{"num_key_value_heads": 4, "vocab_size": 2625, "rope_fraction": 1.0, "init_std_up": 0.0258, "decay_shape": "linear", "final_lr_fraction": 0.0}
Each number is 128 + 24 x the weight over its row's rms, rounded and kept within 0 to 255. Layers, rows and columns count from 0. The size above them is the row's rms in percent of the matrix's.

# layer 5 MLP up, 1024x256, rms 0.0144, rows 997-1010, columns 0-255
size [ 90  94 102 103  93 100 101  89  97  98 101  93 115 101]
[[130 145 123 117 109 143 161 141 127 149 137 126 152 109 107 122 158 128 122 136 126 160 160 136 152  97 145 165 141 145  90  96 153 108  93 161 146 105 108 136 128 139 109 111 130 162 106 134  98  79 137  81 150 121 147 142 119 192 117 101 132 121 142 130 111  93 138  99  79  79 112 102 160 106 123 144 137  93 150 123  97 145 118 102 114 115 113  95 150 142 133 162 173 133 120 129 115 101  98 114 154 100 130 175 180 138 133 115  95 139 157 137 126 107 141 146 113 137 118 123 144 130 154  75 140 139 136 126 109  91 131 114 125 110  56 125  76 138  92 156  94 145 130 124 102 126 127 164 146 109 163 133  92 124 130 112 112 113 106 110  77  95 145 107 133 130 131 133 113 121 120 120 120 136 134 108  91 113 129 129 107 102 106 160 164  92 141 138 111 131 120 117 106 119 162 180 151 123 109  85 174 131 106 109 152 159 103 145 104 164 129 135 100  95  94 124 165 121 120  96 109 153 162 106 109 128 113 122 145 113  64 156 127 137 129 111 120 161 124 126  53 149 132 122 168 130 159 148 161  83 103 119 151 148 154 100]
 [103 100 114 107 140 146 100 110 109 101 152 155  78 144 166 171 133 111 116 143  93 114 157 125 135  75 119 112 107 131 126 110 119 156  94 136  96 135  73 141 141 127 137 142 148 150 122  87 121 114 120 173 126 123 131 141 145 150 165 132 122 150 117  88 112 115 163 151 118 126 177 139 127 129  91 114 114 142  99 136 149 149 104 164 171 111 118 138 158 127 149  90 127 131 153 100 150 124 127 126 119 158 157 158 133 146 114 117 176 103 125 113 132 149 141 127 149 108 156  95 142 157 130 172 158  88 109 113 166 106 139 122 135 163 114 116 124 161 137 167 128 163 134 141 124  94 129 153 135 142 149  95 138  90 164 113 117 117  90 139 133 123 148 121 116 142 143  53 132 105 114 118 121 107 126 148 183 164 147 108 133 151 109  75 155 115  89  82 114 141 119 106 190 137 177  92  74 125 140 115 128 132 119 157 136 139 126 119 154 127 169 117 107  82 115 146  98  94 103 204 125 163 160 144 121 108 106 116 131 109 138 156 132 118  82 153 129  80 135 135 152  87 119 112 126 121 151 146 130 132 132 130 131 134 127 119]
 [144 124 118 105 118 126 129 155 131 128 117 132 139 124 131  94 151 147 108 117 160 118 125 106 140 109 131 183 111 117 143 103 124 114 111 131 182 154 150 155  83 124 138 139 155 120  98 151 157 147 110  99 113 132 135 126 106 121 111 128 125 119 191 166 138 134 105 104 102  80  92 149 179 114 197 157 111 123 110 150 116 144 129 116 129 140 147  72 161 153 152 132 179 115  89  92 167 151  95 123 113  97  94 133 123 134 163 117 138 141  95 136 165 138 162 135  98 138 126 167 139 141 104 138 110 112 152 140 122 154 110  81 147 105  94 109 133 158 177 143 184 158 140 160 118 159  81 122  90 137 158 147 136 147 156 142 110 107 149  94  78  88 146 150 157 123 113 126 116 135 121 139 132 150 121  98 127 112 108 172  92  90 108 135 114 122 154 149 119 131 102 104  84  75 105 159 166  78 107 119 141 136 116  86 123 116 117 162 116 152 128  99 112 126 140 122 149 124 127 119 116 143 109 101 145 149 160 157 114 138  82 115 150 137 124 104 162 135  89 127 125 121 145 149 122 133 119 144 162 137 128 147 167 133 126  83]
 [129 139 151  94 153 177  87  92 120 140 141 107 108 128 108 144 134 101 134 139 100 106 137 141 155 134 137 128 142 149 146  96  95  99 102 140 119 123  81 111 116 111 132 165 177 153 123 103 157 105 110 104  89 109 123 148 128 147 128  76 125 129 182  99  93 122 109  91 129 165 167 148 165 165 125  88 159 105 111 118 145 115 138 167 155 112 138 110 135 143 111 112 146 134 120 167 168 154 102 104 123  93 112 107 134 133 153 111 111 122 119 105 142 114 158 136 107 170 105 140 107 182 157 153 117 131 142 131 136 163 108 108 135 108 159 121  84 143 132 149  77 128 126 103 110  96 135 124  65 158 103 145 155  99 125  90  79  91 142 134 119 118 163 102 139 120 142  93 149 136 125 146 129 139 152 123 109 112 152 102  97  61 138 161 111 115 133 165  99 107  79 144 137 126 121  84  68 116 111 150 124 159 117 127 106 119 127 177 104 136 145 113 157 111 132 131 134 114 134 121  95 128 124 112 124 129 109 133 120 147 138 161 140 129  95 133 154 124 124 104 173 116 101 135 119 130 165 111 117 117 147 118 198  93 157 128]
 [147 149  97  67 129 145  98 122 144 142 138 131 110 148 186 146 115 167 162 103  95 137 163 132 105 158 147 136  64 122 136  68 119 128 108 171 116 122 122  72 112 149 164 126 136  77 126 130 109 133 116 127 153 104 160 118 152 127 101 116 123 147 136 101 117 120 135 154 120 133 140 134 104 122 138 115 130 112 121 135 140 143 118 159 152  96 131 139 110 113 116 123 140  73 113 107  99 142  71 152 136 152 150 135  97 138 156  73 136 129 115 124 103 153 162 141 131 135 151 122 134 135  83 168 141 128 113 124 158 177  72 129 100 132 116  93 157 150 151 127 165 121 144 117 123 144 173 107  88  86 102 128 114 143 126 148 125 159 102 144 144 121 169  66  75 159 113 104 136  97 154 105 127 100 158 160 124 184 133 107 126 188  85 129 127 108 166 160  89 133 137 165 128 105  73 105  77 122 122 142 147 128 122 133  96 106 141 167 144 126 122 131 144 177 117 157  92 133 138 149 134 125 101 131 126 126 115 124 122 147 129 126 126 131 137 121 137  94 133 123 112 129 113 120 129 130 131 125 141 127 165 100 115 141  93 126]
 [ 86 120 115 139 144 151 126 143 145 125 134 161 143 125 154 169 121 114 125 151 150 101 170 189 110 116  87 121 116 129 103 131 122 133  83 139 126 147 105  86 126 133 134  70 143 103 112 135 128 139 103 166 148 118 139  94 136 157 137 165 125 119 130 131 130 151 132  90 109 119  88 114  97  81 125 120 137  99 133 152  97 151 116 138 135 142 108 138 124 166 110 119 115 103 163 146 145 125 111 100 171 140 112 150 162 150 137 105  95 108 151 118  50 127 132 135 151  75 155  99 128 151 159 119 137 117 143 143 107 157 155 150  85 135  87 138 121 101  81 113 123  86 168 106 107 180 158 114 134  89 106 161 114 124 137 144 143 159 123 122 140 111 124 139 117 113 125 135 137 113 152 113 121 118 105 188 172 165 131 104 146 195 136 119 141 175 137 114 150 112 158 164 122 132 178 143 107 107 109 111 150 147 113 160 137 126 153 119 123 134 145 123 123 126 160 166 144  77 119 119 148 162 154 189 142 108 147 167 125 146 162 151 134 146 150 122 110  88 130 117 121 111 167 135 119 126 155 118 119  98 127  98 101 121 118 160]
 [107 159 112 141  81 133 154 170 120 118 158  94 111 108 132 102 122  90 133 136 168 106  87 131 138  94 132 112 151 122  93 129 182 141 110 108 136 152 107 130 120 142 128 102 115 173 139 168 174 109 125 135 122 122 133 114 128 142 132 101 123 112 141  82 131 117 166  75  86  98 114 123 121 115 140 134 106 120 122 133  90 118 128 137 150 137  99 111 171 153 130 147 204 145 109 130 111 140 165 118 140 177 113 151 153 127 140  97 123 128 167 124 160 126 109 138 140 124 125 167 129 120 122 110 123 120 192 108  97 160 141 114 141 107  97 153 114 129 165 160 125 145 110  85 149 154 149 135 121 120 146  76 142 156 142 175 100 105 143 132 113  80 156 135 139 127 130 120 127 139 129  74 124 112  93 109 112 102 127 128 131 145 115 117 155 124 141 132 121  96 149 156 100  98 137 203 142 116 131 133 141 155 134  66  76 139 142 101 128 139 147 131  70 157 119 118 136  91  91  79 114 134 144 124 140 133 121 123 176 128  87 136 112 155 126 131 127 105 102 106 129 145 136 119 149 125 142 155 128  97 174 129 176 134 160 115]
 [117 122  99  91 162 141 107 155 123 135  67 123  84 109 148 114 109 100 104 120  90 138 127 124 115  88 108 186 127 136 133 138 113 189 120 105 131 137 134 137 108 157 139 129 123 146 132 148 152 154 117 165 142 120 158 116 115 153 126 106 128 120 179 125 147 133 112 150 154 110 147 146 138 111 117  98 127 159 116 114 156 110 119 167 167 135 108 130 163 140 127  94 122 139 142 136 131 106  82 118 124 103 122 104 159 156 125 138 139 152 109 132 113 164 129 140 150 143 107 140 111 139 107 133 121  99 113 133  93 113 143 115  98 154 108  84 144 184 107 153 110 176 116 159 140 173  97 153 129  81 147 110 146 131 191  97 112 162 136 124 118 136 146 142 142 156 122 106 138 101 106 145 110  76 102 116 137 175 131 148 144 146 146 108 120 107  77 123 143 115 110 165 105 131 162  55 179 147 106  95 141 164 124 105 134 137  96 102 162 138 130  95 179 132 104 131  91 144 137 138 142 113 152 171 136 125 124 149 157  78 164 132 145 167 145 123 122 152 143 110 151 113  85 137 111 126 119 113 109  92 118 166 133 126 134  82]
 [116 123 123 142 106 163 146 141 152 126 118 127 180 147 182  68 146 108 117  74 130 109 145 109 108  95 101 172  68 120 153 127  96 121 154 118 151 128 131  96  78 123 142 142 153 145 120  58 124 104  95 133 150 141 135  75 127 133  74 145 128  53 168 153 155 175 142 143 135 117 111 172 126 156 103 115 138 110 142 126  94 135  98 109 129 132  87 134 101 139 141 127 138 133 179 120 159 125  86 162 161 135  87 103 135 122 102 125 125 127 123 119 115 132 155 136 149 138 162 154 122 152 107 160 127 116 140 117 141 126 106 105 137 175 148  92 147 113 118 143 100 112 122 132 138 124 108  99 132 136 121 144 138 147 151 111 136 146 143 100 113 130 136 115 111 172 109  98 152 105 125 132 143  99 110 170 123 178  97 111 133 144 105 179 151 122 118 140 112 120 139 110 127 109 120 144 170 121 105 145 153 128 130 131 131 172 106 145 113 124 151 105 146  72 135 158 134 131 118 103 120 159 160 144 104 156 161 181 130 161  97 126 156 133 124 131 157  93 139  95 134 124 163 153 124 127 103 129 165 114 145 167  96 139 117 105]
 [108 108 113 210 120 170 147 132 138 143 135 119  89 128 149 162 125 167 165 136 110 125  84 124 135 120 131 126 126 106 107  97 111 129 107 124 109 143 120 135 139 126  95 102 114 119 122 115 137 151 113 146 126 108 144 137 142 141 105 101 124 141 102  89 125 117 149 140 163 122 104 124 105  91 154 130  61 132 142 143 120 113 116 148 116 147 153 169 147 152 129 114 128 109 141 104 188 144 110  95  75 178 108 129 108 120 105 117 149 113 153 144 148 128 156 146 125 127 174 110 155 153  82 188 155 105 140 107 120 154 118  91 133 129 135  80 128 126 122 148 138 148 153 124 129 128 115 131 117 149 125 100  85 101 135 167  73  97  93 121 137 119 128 133  98 103 100 100 177 128 145 139 120 112  78 145 116 130 131 112 127 161 119  98  92 108  86 106 104 145 104 135 130  94 147 120  67 118 167 127 123 156 142 149 124 141  93 151 162 167 159 114 119 127 133 140  36 128 135 180 137 139  77 122 113 124  86 141 117 131 100  92 136 122 154 111 121 112 139 139 134  81 120 121 119 124 116 139 124 130 134 126  96 164 149 123]
 [113 122 141 146 133 162 133 134 107  74 136 133 137  89 156 107 177 114 131  93  57 141 142 153 161 117  96 124 118 161 130 134 120 101 132 112 166 122 122  93 152 128 151 137 137 114 105 100 141 170 145  67 127 154 130  73 118 117  77 117 127 126 109 149 123 109  78  90 121 164  76 138 146 131 118 138 154 134 108 163 142 116 115 113  68 139  76  82 114 156 122 148 125 114 115 173 141 146 117 117 187  88  65 117 137 150 143 123 146 157 102 148 120 126 109 131 147 128 146 125 121 120 131 172 133 176 141 132 143 150 102 141 137 148 125 129 116 120 151 158 128 129 133 159 100 137 112  86 113 119 105 119 128 117 141 109 137 164 161  90 101 139 115 123 150  87 113  98 168 125 122 126 132 145 142 146 129 138 130 138 122 133 171 150 131 164 131 114 135  94 100 158 108 136 144 183 162 130  83 121 127 165 106 155 110 141 140 126 127 196 146  99 102 164 157 106 157 110 126 158 100 129 132 155 159 100 144 141 119 163  93 167 144 143 174 123  96 111 128 147 128 140 109 139 110 128 112 136 110 115 139 125 120 120 136 107]
 [177  96  74 137 100 158 167 109 142 103 140  99 174 129 108 154 143 147 114 168 148  92 122  78 114 103 134 127  99  94 145  97 117 103 133 125 121  94 118 130  90 115 128 165 160 143 120 114 129  95 159  94 147 104 142 119 119 109  86 117 117  93 121 156 145 131  52 111 148 118 116 160 126 127  81 123 172 107 105 117  95  95  93 130 143 144 145 143 120 107 177 109 150 143 122 106 145 111 141 105 146  79 134 181 133 111 113 130  65 118 142 154 163 140  92 117 115 117 152 169 148 174 112 106 130 140 148 111 120 169 133  97 108 149 140 143 123 125 137 134 141 120 159 138 123 117 146 159  94  76 114  87 130 100 146 139 113 147 127 135 149 128 127 109 139 162 123 129 154 141  99 163 104 114 179 137 111 117 126 131  91 145 137 130 104 105 130 134 124 145 111 155  94 127 144 127 146 143 137 106 138 117 119 128 148 157 100 154 121 131 124 111 137 119 161 125 178 162 129  98 113 130 156  82 116 142 143  78 123 111 117 153 136 118  72 106  92 109 154 149  76 161 177 117 146 130 114 149 157 107 115 132 127 119 129 146]
 [129 139 146 125 134 155 116 138 142 202 127 104 154 131 122 157 170 109 117 137 131 124 127 102 131 133 108 166 128 164  98 139 126 135 147 136 115 172  88 131 103 139 144  96 124 140 115 112 170 161 142 128 102 160 130 121 146 182 124 113 128  65 137 141  83 179  97 132 119 160  96 145 122  79 136 119 125 104 132 145 104 161 172 109 132 154  89 124 130 144 122 119  91  98 144 214 127 103  98  88 111 144 118 119 132 164 119  85  96 105 147 135 165 142 167 144 173 146 136  93 111  77 141 122 131 133 118 140 143 110 145 122 191 127 153 152  92 136  86 149  66  92 122 111 126 147 112  84 134  75 114 148 103 115 130 132 135 108 184 138  99 109 131 106 120 117 118 137 153 101 112 151 138 144 119 127 114 124 128 130  77 111 127 137  84 145 103 137 173 143 140 124 134 136 163 133 103 143 105 124 138 177 117 156 162 118 135 114 113 150 138 127 137 130 142 111 182 126 126 131 118 158 119 152 140 110 146 128 142 144 157 123 136 129 129 118 114 101 103 108 129 132 122 135 143 125 128 148 121 130 172  90 148 100 122  82]
 [171 116 150 127 111 183 121 125 161 157 142 107 133 121 119 161 159 149 167 102 142 124 133 150 147 141 155 135  94 115 120 131 167 131 163 100 157 137 160  94  79 140  92 132 140 133 128  95 141 120  85 112 124 126 158 124 119 135 104  82 131 119 148 149 145 121  93  92  91 119  89 146 119 130 199 165 134 149 135 134 129 148 128  86 110 135 124 114 106  88 110  96 148 160  74 113 164 139 193 141 150 120 100 119 145 127 114  94 138 129 144 126 128 111 122 124 122 117 141 151 138 150 105 115 140 151 171 143 113 128 112  92 120 128 125 128 106 131 167 130  90 128 111 156  75 136 135 122  99 127 124 156 120 164 126 126 124 112 132  96 143  88 137 133 104  91 123 158 145 115 104  92 120 173 116 134 137 109 128 138 148 148 109 154 146 145 124 105 100 108 161 146  97 148 112 157  96 119 170 114 145 100 114  98 108 162 167 141 100 174 170 120  89 161 160 146 176 161 114 114  99 140  83  97 131 137 137  97 104 163  97 154 130 158 112 132 143 129 139 108 102 159 158 117 128 127 130 156 156 179 157 142 129 166 114 156]]
# layer 5 MLP down (transposed), 1024x256, rms 0.0167, rows 997-1009, columns 0-255
size [ 96  97 100 104 102 102 102  89  95  96 101  88 113]
[[113 144 134 150  99 142  79 154 154 182 132 127 134 116 130 104 124 143 133 127 107 137 103 124 111 139 119 139 111 105 114 128 124 140 156 113 154 148 111 124 124 134 147  94 119 135  86 111 127 114 105 127 146 124 105 138 140 109 108 198  91 135 161 120 102 124 127  92 112 131 155 115  93 151 111 113 130 146  83 107 146 142 111 168 116 139 126 100 128 145 143 134  98 122 163 125 103 135 118 115 182 103 103 120 132  98 100 179  99  92  91 121  90 153  82 176 160 188 128 113 118 103 183 116 124 121 116 113 167 139 150 133 125 162 148 164  79 140 118  92 108 156 148 118 141 123 111 126 160 162 149 156 157 114 113  88 174 149  88 125  90 112 117 143 118 107 147 162 143 100 128 150 117 134 144 153 149 124 103 125 140  74 135 130 132 149 156 129 176 159 157 132 118 110 130 131 122 159 128 134  87 159 196 136 137 108 115 105 144 148 153 144  86 136 140 128 158 143 103 120 118 104  92 130 131 108 131 105  86 132 158 138 141 128 137 166 144 171 135  99 119 152 123 136 129 100 127 154 109  99 178 153 148 103 171  77]
 [123 114 122 149 146 167 138 152 106 149  95 112 124 115 147 181 161 124 109 114 138  72 153 112 114 142  96 128 119 107 149 150 158 103 151 113 111  78 144 114 129 137 135 157 173  94 128 135 151 144 128 132  84 125 120 103 136 144 144 166 130  83 134 133 123 130 192 149 160  76 109 143 176 127 125 148 104 175 168 119 152  95 111 122 140  98 143 103 150 163 123 165 151 113 112 147 200 140  95 150 102  94 146 161 168 130 126 133 118 112 130 154 144 141 157 115 113 116 146 105 128 130 152  91 149 176 134 120 114  90 131 132 131  92 141 102 131 111 132 145 149 112 108 133 132  85 119  94 155 138 142 136 129 106 130 128 119  83 144 112 116 124 122 138 136  74 130 118 140 127 175 135 121 116 145 133 147 140  99 101 111 113 141 119 131 182  85 118 155 115 123 133  91 154 119 127  96 155 176  94 141 130  86 144 135 139 149 162 102 107 132 170 126 123 137 137  92 110 147 114 108 137 100 135 134  98 123 107 125 124  79 173 119 127 152 116 165 114 132 138  74 133 138 141 124  81 142 124  95 124 110 165 187  96 110 158]
 [143  91 148 152 140 103 116 143 147 144 133 106  77 156  64 105 174 128 152 115 127 168 111 122 144 114 115 133 106 100 138 113  95 154  86 151 155 136 124 122 139 115 148 132  65 136 131 107 126 110 152 142 102  89  95 135 151 131 101 141 104  93 132 115 131 119 106  91 161 163 154 140 117 127 157  81 138 135 103 127 131 117  54 173 118 150 109 136 134 121 118  89 144 125 146 116  99 146 110 129 143 122 142 184 100 155 103 155 127 139 123 114 115 145 139 125 129 138 155 149 116 123 156 105 116 114 117  96 153 145 130 107 120 185 139 164 107 117  98 113 112 123 121 127 107 133 134 142 141 149 166 151 121 132 144  81 170 106 142 146  87 131 112 117 169 136 120 130 122  93 102 100 134 124 119  87 136 150 146 142 136 132 128 124 135 127 136 138 150 153 143 138 210 127 138 122 110  99 126 176  95 131 142 179 170 137 141  65 146 124 164 140 133 124 128 138 133 148  95 172 122  80 133 145 145 139  93 130 113 118 178  90 162  85 115 158 149 147 134 114 157 146 123 131 165  80 143 117 137 100 159 105 126 110 151  93]
 [155 131  76 150 138 140 125 129 105 179 140 156 108 181 100 135 135 148 155  83 176 119 112 122  98 144 168 141 111 123 123 141 149 134  77 150 116 110  88 134 161  87 136 127 128 155 102 127 161 117 154 104 133 122 125 133  80 120 124 116  85 111 137 101 117 128 115 104 159 153 134 140 157  96 129 128  99 155 158 102 133  97  98 114 147 118 134 115 132 158 131 118 116 134 137 156 114 148 120 193  81 113 151 153 132  99  99 127 133 160 152 134  82 150 108 104 119 103 135 149 116 139 217 104 150 116 113 142 150 109 114 120 144  75 167 144  94 122 132 145  99 148  67 115  94 153 104 167 160 162 137 116 134  88 147 117 128 139 120 103 140 145 158 153 163 115  93 144 155 161 117 122 114 107 143 111  87 156 120 141 153 107 131 109 141 121 157  97  95 136 106 141  88 134 108 154 152 124 139  91 128 132 142 144 126 121 142 141 120 132 136 188 118 100 125 107 138 123 152 126 107 112 138 133 130 112 120  63 135 131 131 113 121 101 132 131 102 142  96 155 138 200 147 143 126 104 153 113 108 151 105 104 129 136 141  97]
 [134 140  84 132 162 127 170 103  85 116 124 146 156 102 120 138 124 116 115 127 152 131  91 112  91 150 139 124 153  83 141  93 139 113 112 120 132 153 128 112 134 136 105 142 149 100 156 152 140 116 203 129 117 172 108 106 107 162 135  66 226 118 104 141 163 159 134 140 113  72 149  79 146 110 146 112 124 116 138 118  79 130  72 121 143 101 143 112 126 141 100 136 124 130 159 132 123 114 105 136 124  99 166 145 136 109 145  88 148  96 138 102 119 114 135 121  74 158 105 143 119 167 147 140 164 139 122  96 118  84 172 163 109 132 179 116 151 120 121 142 125 155 114 155 107 113 147 146 110 118 151 121 119 130 144 147 143 109 160 122 133 158 119 139 108 160 127  99 100 104 116 100 129  98 122 130 149 136 139 121 104 121 131 151 127 124  95 107 132 115 122 116 101 159 133 108 107 157 144  85 112 144  84 133 114 151 138 148 135  94 135 116 154 114 122 169 115 143 176 145 107 130 108 121 113 155 175 158 115 129 132 175 118 150 145 129 117 174 136 130  90 147 150 100 122 148 132  86 118  90 116 160 104 114 124 172]
 [103 163 147 130 115 145 123 119  95 105 131 168 121 132 141 141 110 163  70 145 117 129 134  99 121 177 158 159 135 112  88 139 167 113 151  91 153 101 145 101 122 122 133 134 141 128 139 109 138 104 109 126 133 160  99 131 163 151 120 110 181 140 117 146 129 134 124 132 113 100  76 116 126 149 167 114  94 135 104 126  84 149 158  92  99 128 139  97  91 147 124 124 133 121 143 121 134 126 123 130 127 142 131 116 125  95 151 147 128 114 101 105 126 130 139 191 133 131 124 112 133 115 134 162 122  94 147 129 149 138 153 131 109 121 156 106 143 101  97 160 161 125 144 147 165 106 140 131 127 145 132 120 134 102 116 137 133  81 100 127 129 152 165 111 117 117 191 141 108 155 108  88 188 123 117 145 176 115  97 123 132  80 144  89 105 186  90 155 126 126 127 115 112 121 103 146  90 113 115  99 170 162 191  62 123 164 122 173 128 131 104 122 152 111 133 106 136 107 131 105 101  93 113 123 136 152 165 128 112 106 139 156 127 117 132 131 116 107 141 117  86 115 111 141 121 111 102 103  82 128 144 181 177  77  91 130]
 [118 127 140 137 134 128 125 145 139 128 109 127  87 122 100 132 130 106 166 142 106  89 105 120  94  71 134 116 127  88 121 132 110 118 166 122 169 138 136 121 143 142 138  93  91 143 105 136 128 101 106 138 101  88 116 108 184 148 120 153 130 141 123 136 103 134 123 109 101 136 137 161 130 153 126 104 151 165  79  95 157 131 103 131 122 133 164 135 164 122 132 131 129  90 133  98 140 153 131 146 159 150 207 130 112 145 176 120 135 131 132  96 114 152 153 200 117 127 147 137  96 104 161 103 132 136 123 106 141 103 142 104 167 142 129 162  85 132 113 128 156 139 147  86 113 107 101 155  91 154 141  93 126 103 131 120 143 197 139 118  79 120 129 121 142  97 179 121 110 128 118 148 157 120 111 166 145 102 117  87  85 117 106 125  99 122 143 128 168 139 135 166 135  75 126 144 116 136 113 146 112 112 177 118 122 134 162 101 135 171 132 157 145  80 132 141 131  99  85 155 119 107 127 143 126 155 129 101 122 118 127 115 159  90 111 164 159 145 116  95 142 150 101 104 105  87  98 119 137 103 153 145 158  92 124 121]
 [132 111  93 157 113 149 122 132 112 131 146  87 127 146 103 132 125 119 128 117 134 142 101 144 153 146 104 135 107 109 174 111 150 110 147 138 113  87  86  95 122 129 112 119 157  89 152 122 120 103 123 115  97 139 136 117 125 136 146 140  88 112 196 159 106 109 156 142 145  87 126 115 129 140 163 148 139 122 167 102 149 101 121  96 129 158 155 128  99  87  96 135 173  73 135 140 147 109 152 128  95  91 137 151 101 113  95 151 119  81 102 129 108 142 159 106 107 131 146 112 141 162 124 134  82 161 129 114 106 133 157 155 136 111 155 166 169 129  80 165 158 143  90 158 116 115 172 172 115  83 116 126 165 138 101 117 105 113 142 111 144 129 163 147 124 141 143 134 153 125 143 111 143  98 155 129 114 142 132 137 115 107 138 108 133 125 113 156 155 114 138 112 172 152 146 100 117 145 131 112 138 126  86 131 146 144  95 150 105 153  85 174 127 130 154 144 113 120 160 174 150 147 138 129 136 111 116 141 110 112  98 171 175 187  97 155 178 116 110  91 124 118 119  91 104 115 168  99 135 119 116 105 178 104 118  97]
 [130 115 166 152 150  71 135 169 164 128 141 143 154 107  73 146 154 140 124 149 118 151 107 161 140 168 130 115 125 136 136  99 133 130 114 110 126 109 147 122 130  94 119 135 112 124  95 138 128 147 175 129 160 126 103 128 155 158 120 156 231 134 139 119 101 120 109 114 126 148 134 122 143 137 196 136 114 149 135 163 106 119 135  65 105 141 126 111  97 107  92 129 133 107 154 132 140 120 100 116 125 106 115 106 111 126  90 124 130  86 113  95  98 126 138  89 113 166 101 117 115 131 113 134 108 130 132 121 139 128  99 102 102 127 111 130 130  65 136 164 150 114 153 106 112 118 176 140 153 131 150 119 179 104 132 111 153  85 156 144 142 146  99 134 129 137 152 162 160 153 126  65 146  98 114  74 161 102  99  98  92 118 109  95 146 136 158 135 138 131 145  98 111 137 115 158 116 137 138 147 125  96  90 160 100 120 137 106 117 136 116 115 121 141 110 158 136 156 108 119 128 161 135 170 101 128 129 164 145 105 117 138 133 103 144 171  98 143 103  94 107 132 118  88 151  68 124 112 111 117 141 171 130 101 148 129]
 [108 143 116  82 121 112 130 128 136 114 112 139 144  88 108 146 160 100 121 159  83 108 159  87 117 114  69 161 114 127 142 120 180  93 149 120 138 111 145 140 118 159 114 188 128 128 144 164 132 170  85 146 113 109 163 129 135 133 113 117 172  84 123 151 163 145 136 131 133 134 148 148 127 173 150  97 131 154 119 108  94  90 162 140 150 112 133 146 129 160 113 167 117 116  83 126 160 141 134 112 129  92 115 146 136 176  88 118 117 134 129 158 113 131 158 104 108 152 139 131 134 126 164  89 144 153 144 103  88 127 140 164 114  75 166 148 114 123 162 179 121 123 135 128 139  86 146  99 143 115 138 160 109 105 167 140 122  74 122 152  91  97 147 135 158 142 105 110 102 116 121 123  99 128 149  96 122 167 117 111 121 132 108 121  94 133 117 113 122 128  93 154  88 155 131 106  86 150 128 119 130 117 153 133 117 148 123 139 134 120 156  94 139  98 151 113 140 101 152 102 166 110 108 115 105 132 108 167 105  96 138 176 168 111  79  90 141 144 152 122 110 124 103 148 106 103 163 106 130 128 106 154 141 141 105 171]
 [152 144 125 136 130 109 116 129 130 131 146 137 120 169 128 147 106 168 158 128 140 161 107 152 158 153 164 160 147 143  95 114 132 134  65 137 130 137 142 133 132  99 144 157 155 127 126 139 139  80 125 131 164 168 108 108  80 136 117 140 137 157 131 137  94 140 113  98 138 184 165 132 132 118 180  97 136 143 161 165 162 139 120 143  83 108  94 121 124  86  95 101 106 109 118 127 106 132 133  97 141 175 115 152  74 123 135 134 141  96 129 114 127 112 121 175 126 125 124 127 121 187 109 130 114 100 143  63 153 129 155 104 111 120 158 131 120 111 135 145 111 143 150 137 142 134 147 111 139  95 156 155 110 137 130 105 107 117 124 155 170  82 119 131 140 109 124 124 107 150 155  97  66 145 143 123 130 145 132  99 102 104 131 114 122 161 143 109 133 143 123 116 112 142 125 135 108 109  92 149 156 146 151 103 175 133 113 125 138 189  95 142 116 105 123 136 144 153 116 104  81  95 132 144 157 100 144 166 145 118 124 181 148  98 116 113  89 125 119 152 144 118 117  68 161 118 132 157  60 140 108 179 149 118 118 108]
 [155 115 132 133 160 110 142 115 153 156 141 116 126 111 134  95 148 112 155 118 122 138  86 174 186 134 128 102 126 131 121 115 163 123  94  85 149 146  98  88 122 134  87 136 103  90 133 152 156 172 136 146 111 132 116 145 124 105 113 133 104  93 153 128  95  72 143 134 144 159 138 116 157 145 167 151 135  91 120 135 173 164 136  96 113 102 150 107 126 125 139 146 118 138 121 141 102 122 111 115 153 124 143 154 141 104 102 148 102 157 125 114 108 123 125 134 149 120 127 132  66 139 136 130 113 101 118 145 127  95 122 114 111 111 137 162 147  91 132 139  95 157 124 137 106 190 120 167 133 165 122 154 111 129 141 103 144 122 165 126  92 130 110  82 101 112 118 141 102 134  91 160 100 131 155 131 195 111 107 123 112 163 174 115 142 113 129 155 131 147  94 178  59 135 130 121 135 132 114  99  98 118 133 132 109 114 121 145 132 130 172  81 102 131 151 145 176 129 127 126 114 119 138 181 148 115 160  86 106 128 115 164 129 111 163 132 107 154  97  82  97 111 121 116 126 119 116 144 133 110 143 170  62 126 140 170]
 [164 136 145 130 125 106 101 137 112 119 161 166 109 134 146 157 149 158 152 125 129 180 105 116 135 135 166 179 116 127 117 194 114 161 133 127 124 151  61 137 126 113 111  94 160 123 104 136 143 131 126 123 137 116 107 140 143 140 131 124 153 162 145 128  86 141 101  61 108 114 112 155  88 134 126  88 120 143 117 121 149 115 147 120  80 122 114 103 144 130 122 123 116 108 171 113 122 138 128 107 115 133  93 151  95  74 104 120 145 138 151 125  67 132 107 127 172 162 131 134 143 153 150 140 128  81 115 113 129 131 138 117 103 147 116 135 136 132 125 114 107 143 119 140 134 119 144 125 170 176 149 108 138 144 104 115 140  92 141 152 114 135 132 126 109 175 169 102 199 153 147 161 144 134 159  95 135 143 137 160 166 101  99 138 116 159 162 126  84 110 105 127 122 123 112 150 154  80 112 124 107 138 104  96 148 131 109 134 143 135  63 151 118 132 116 124  91 105 126 176 142 108 141 126 121 141  93 109 146  78 150 149 117 117 133 173 137 104 182 110 129 135 126 107 103  79 113 108 102 177 117 100 124 100 127 137]]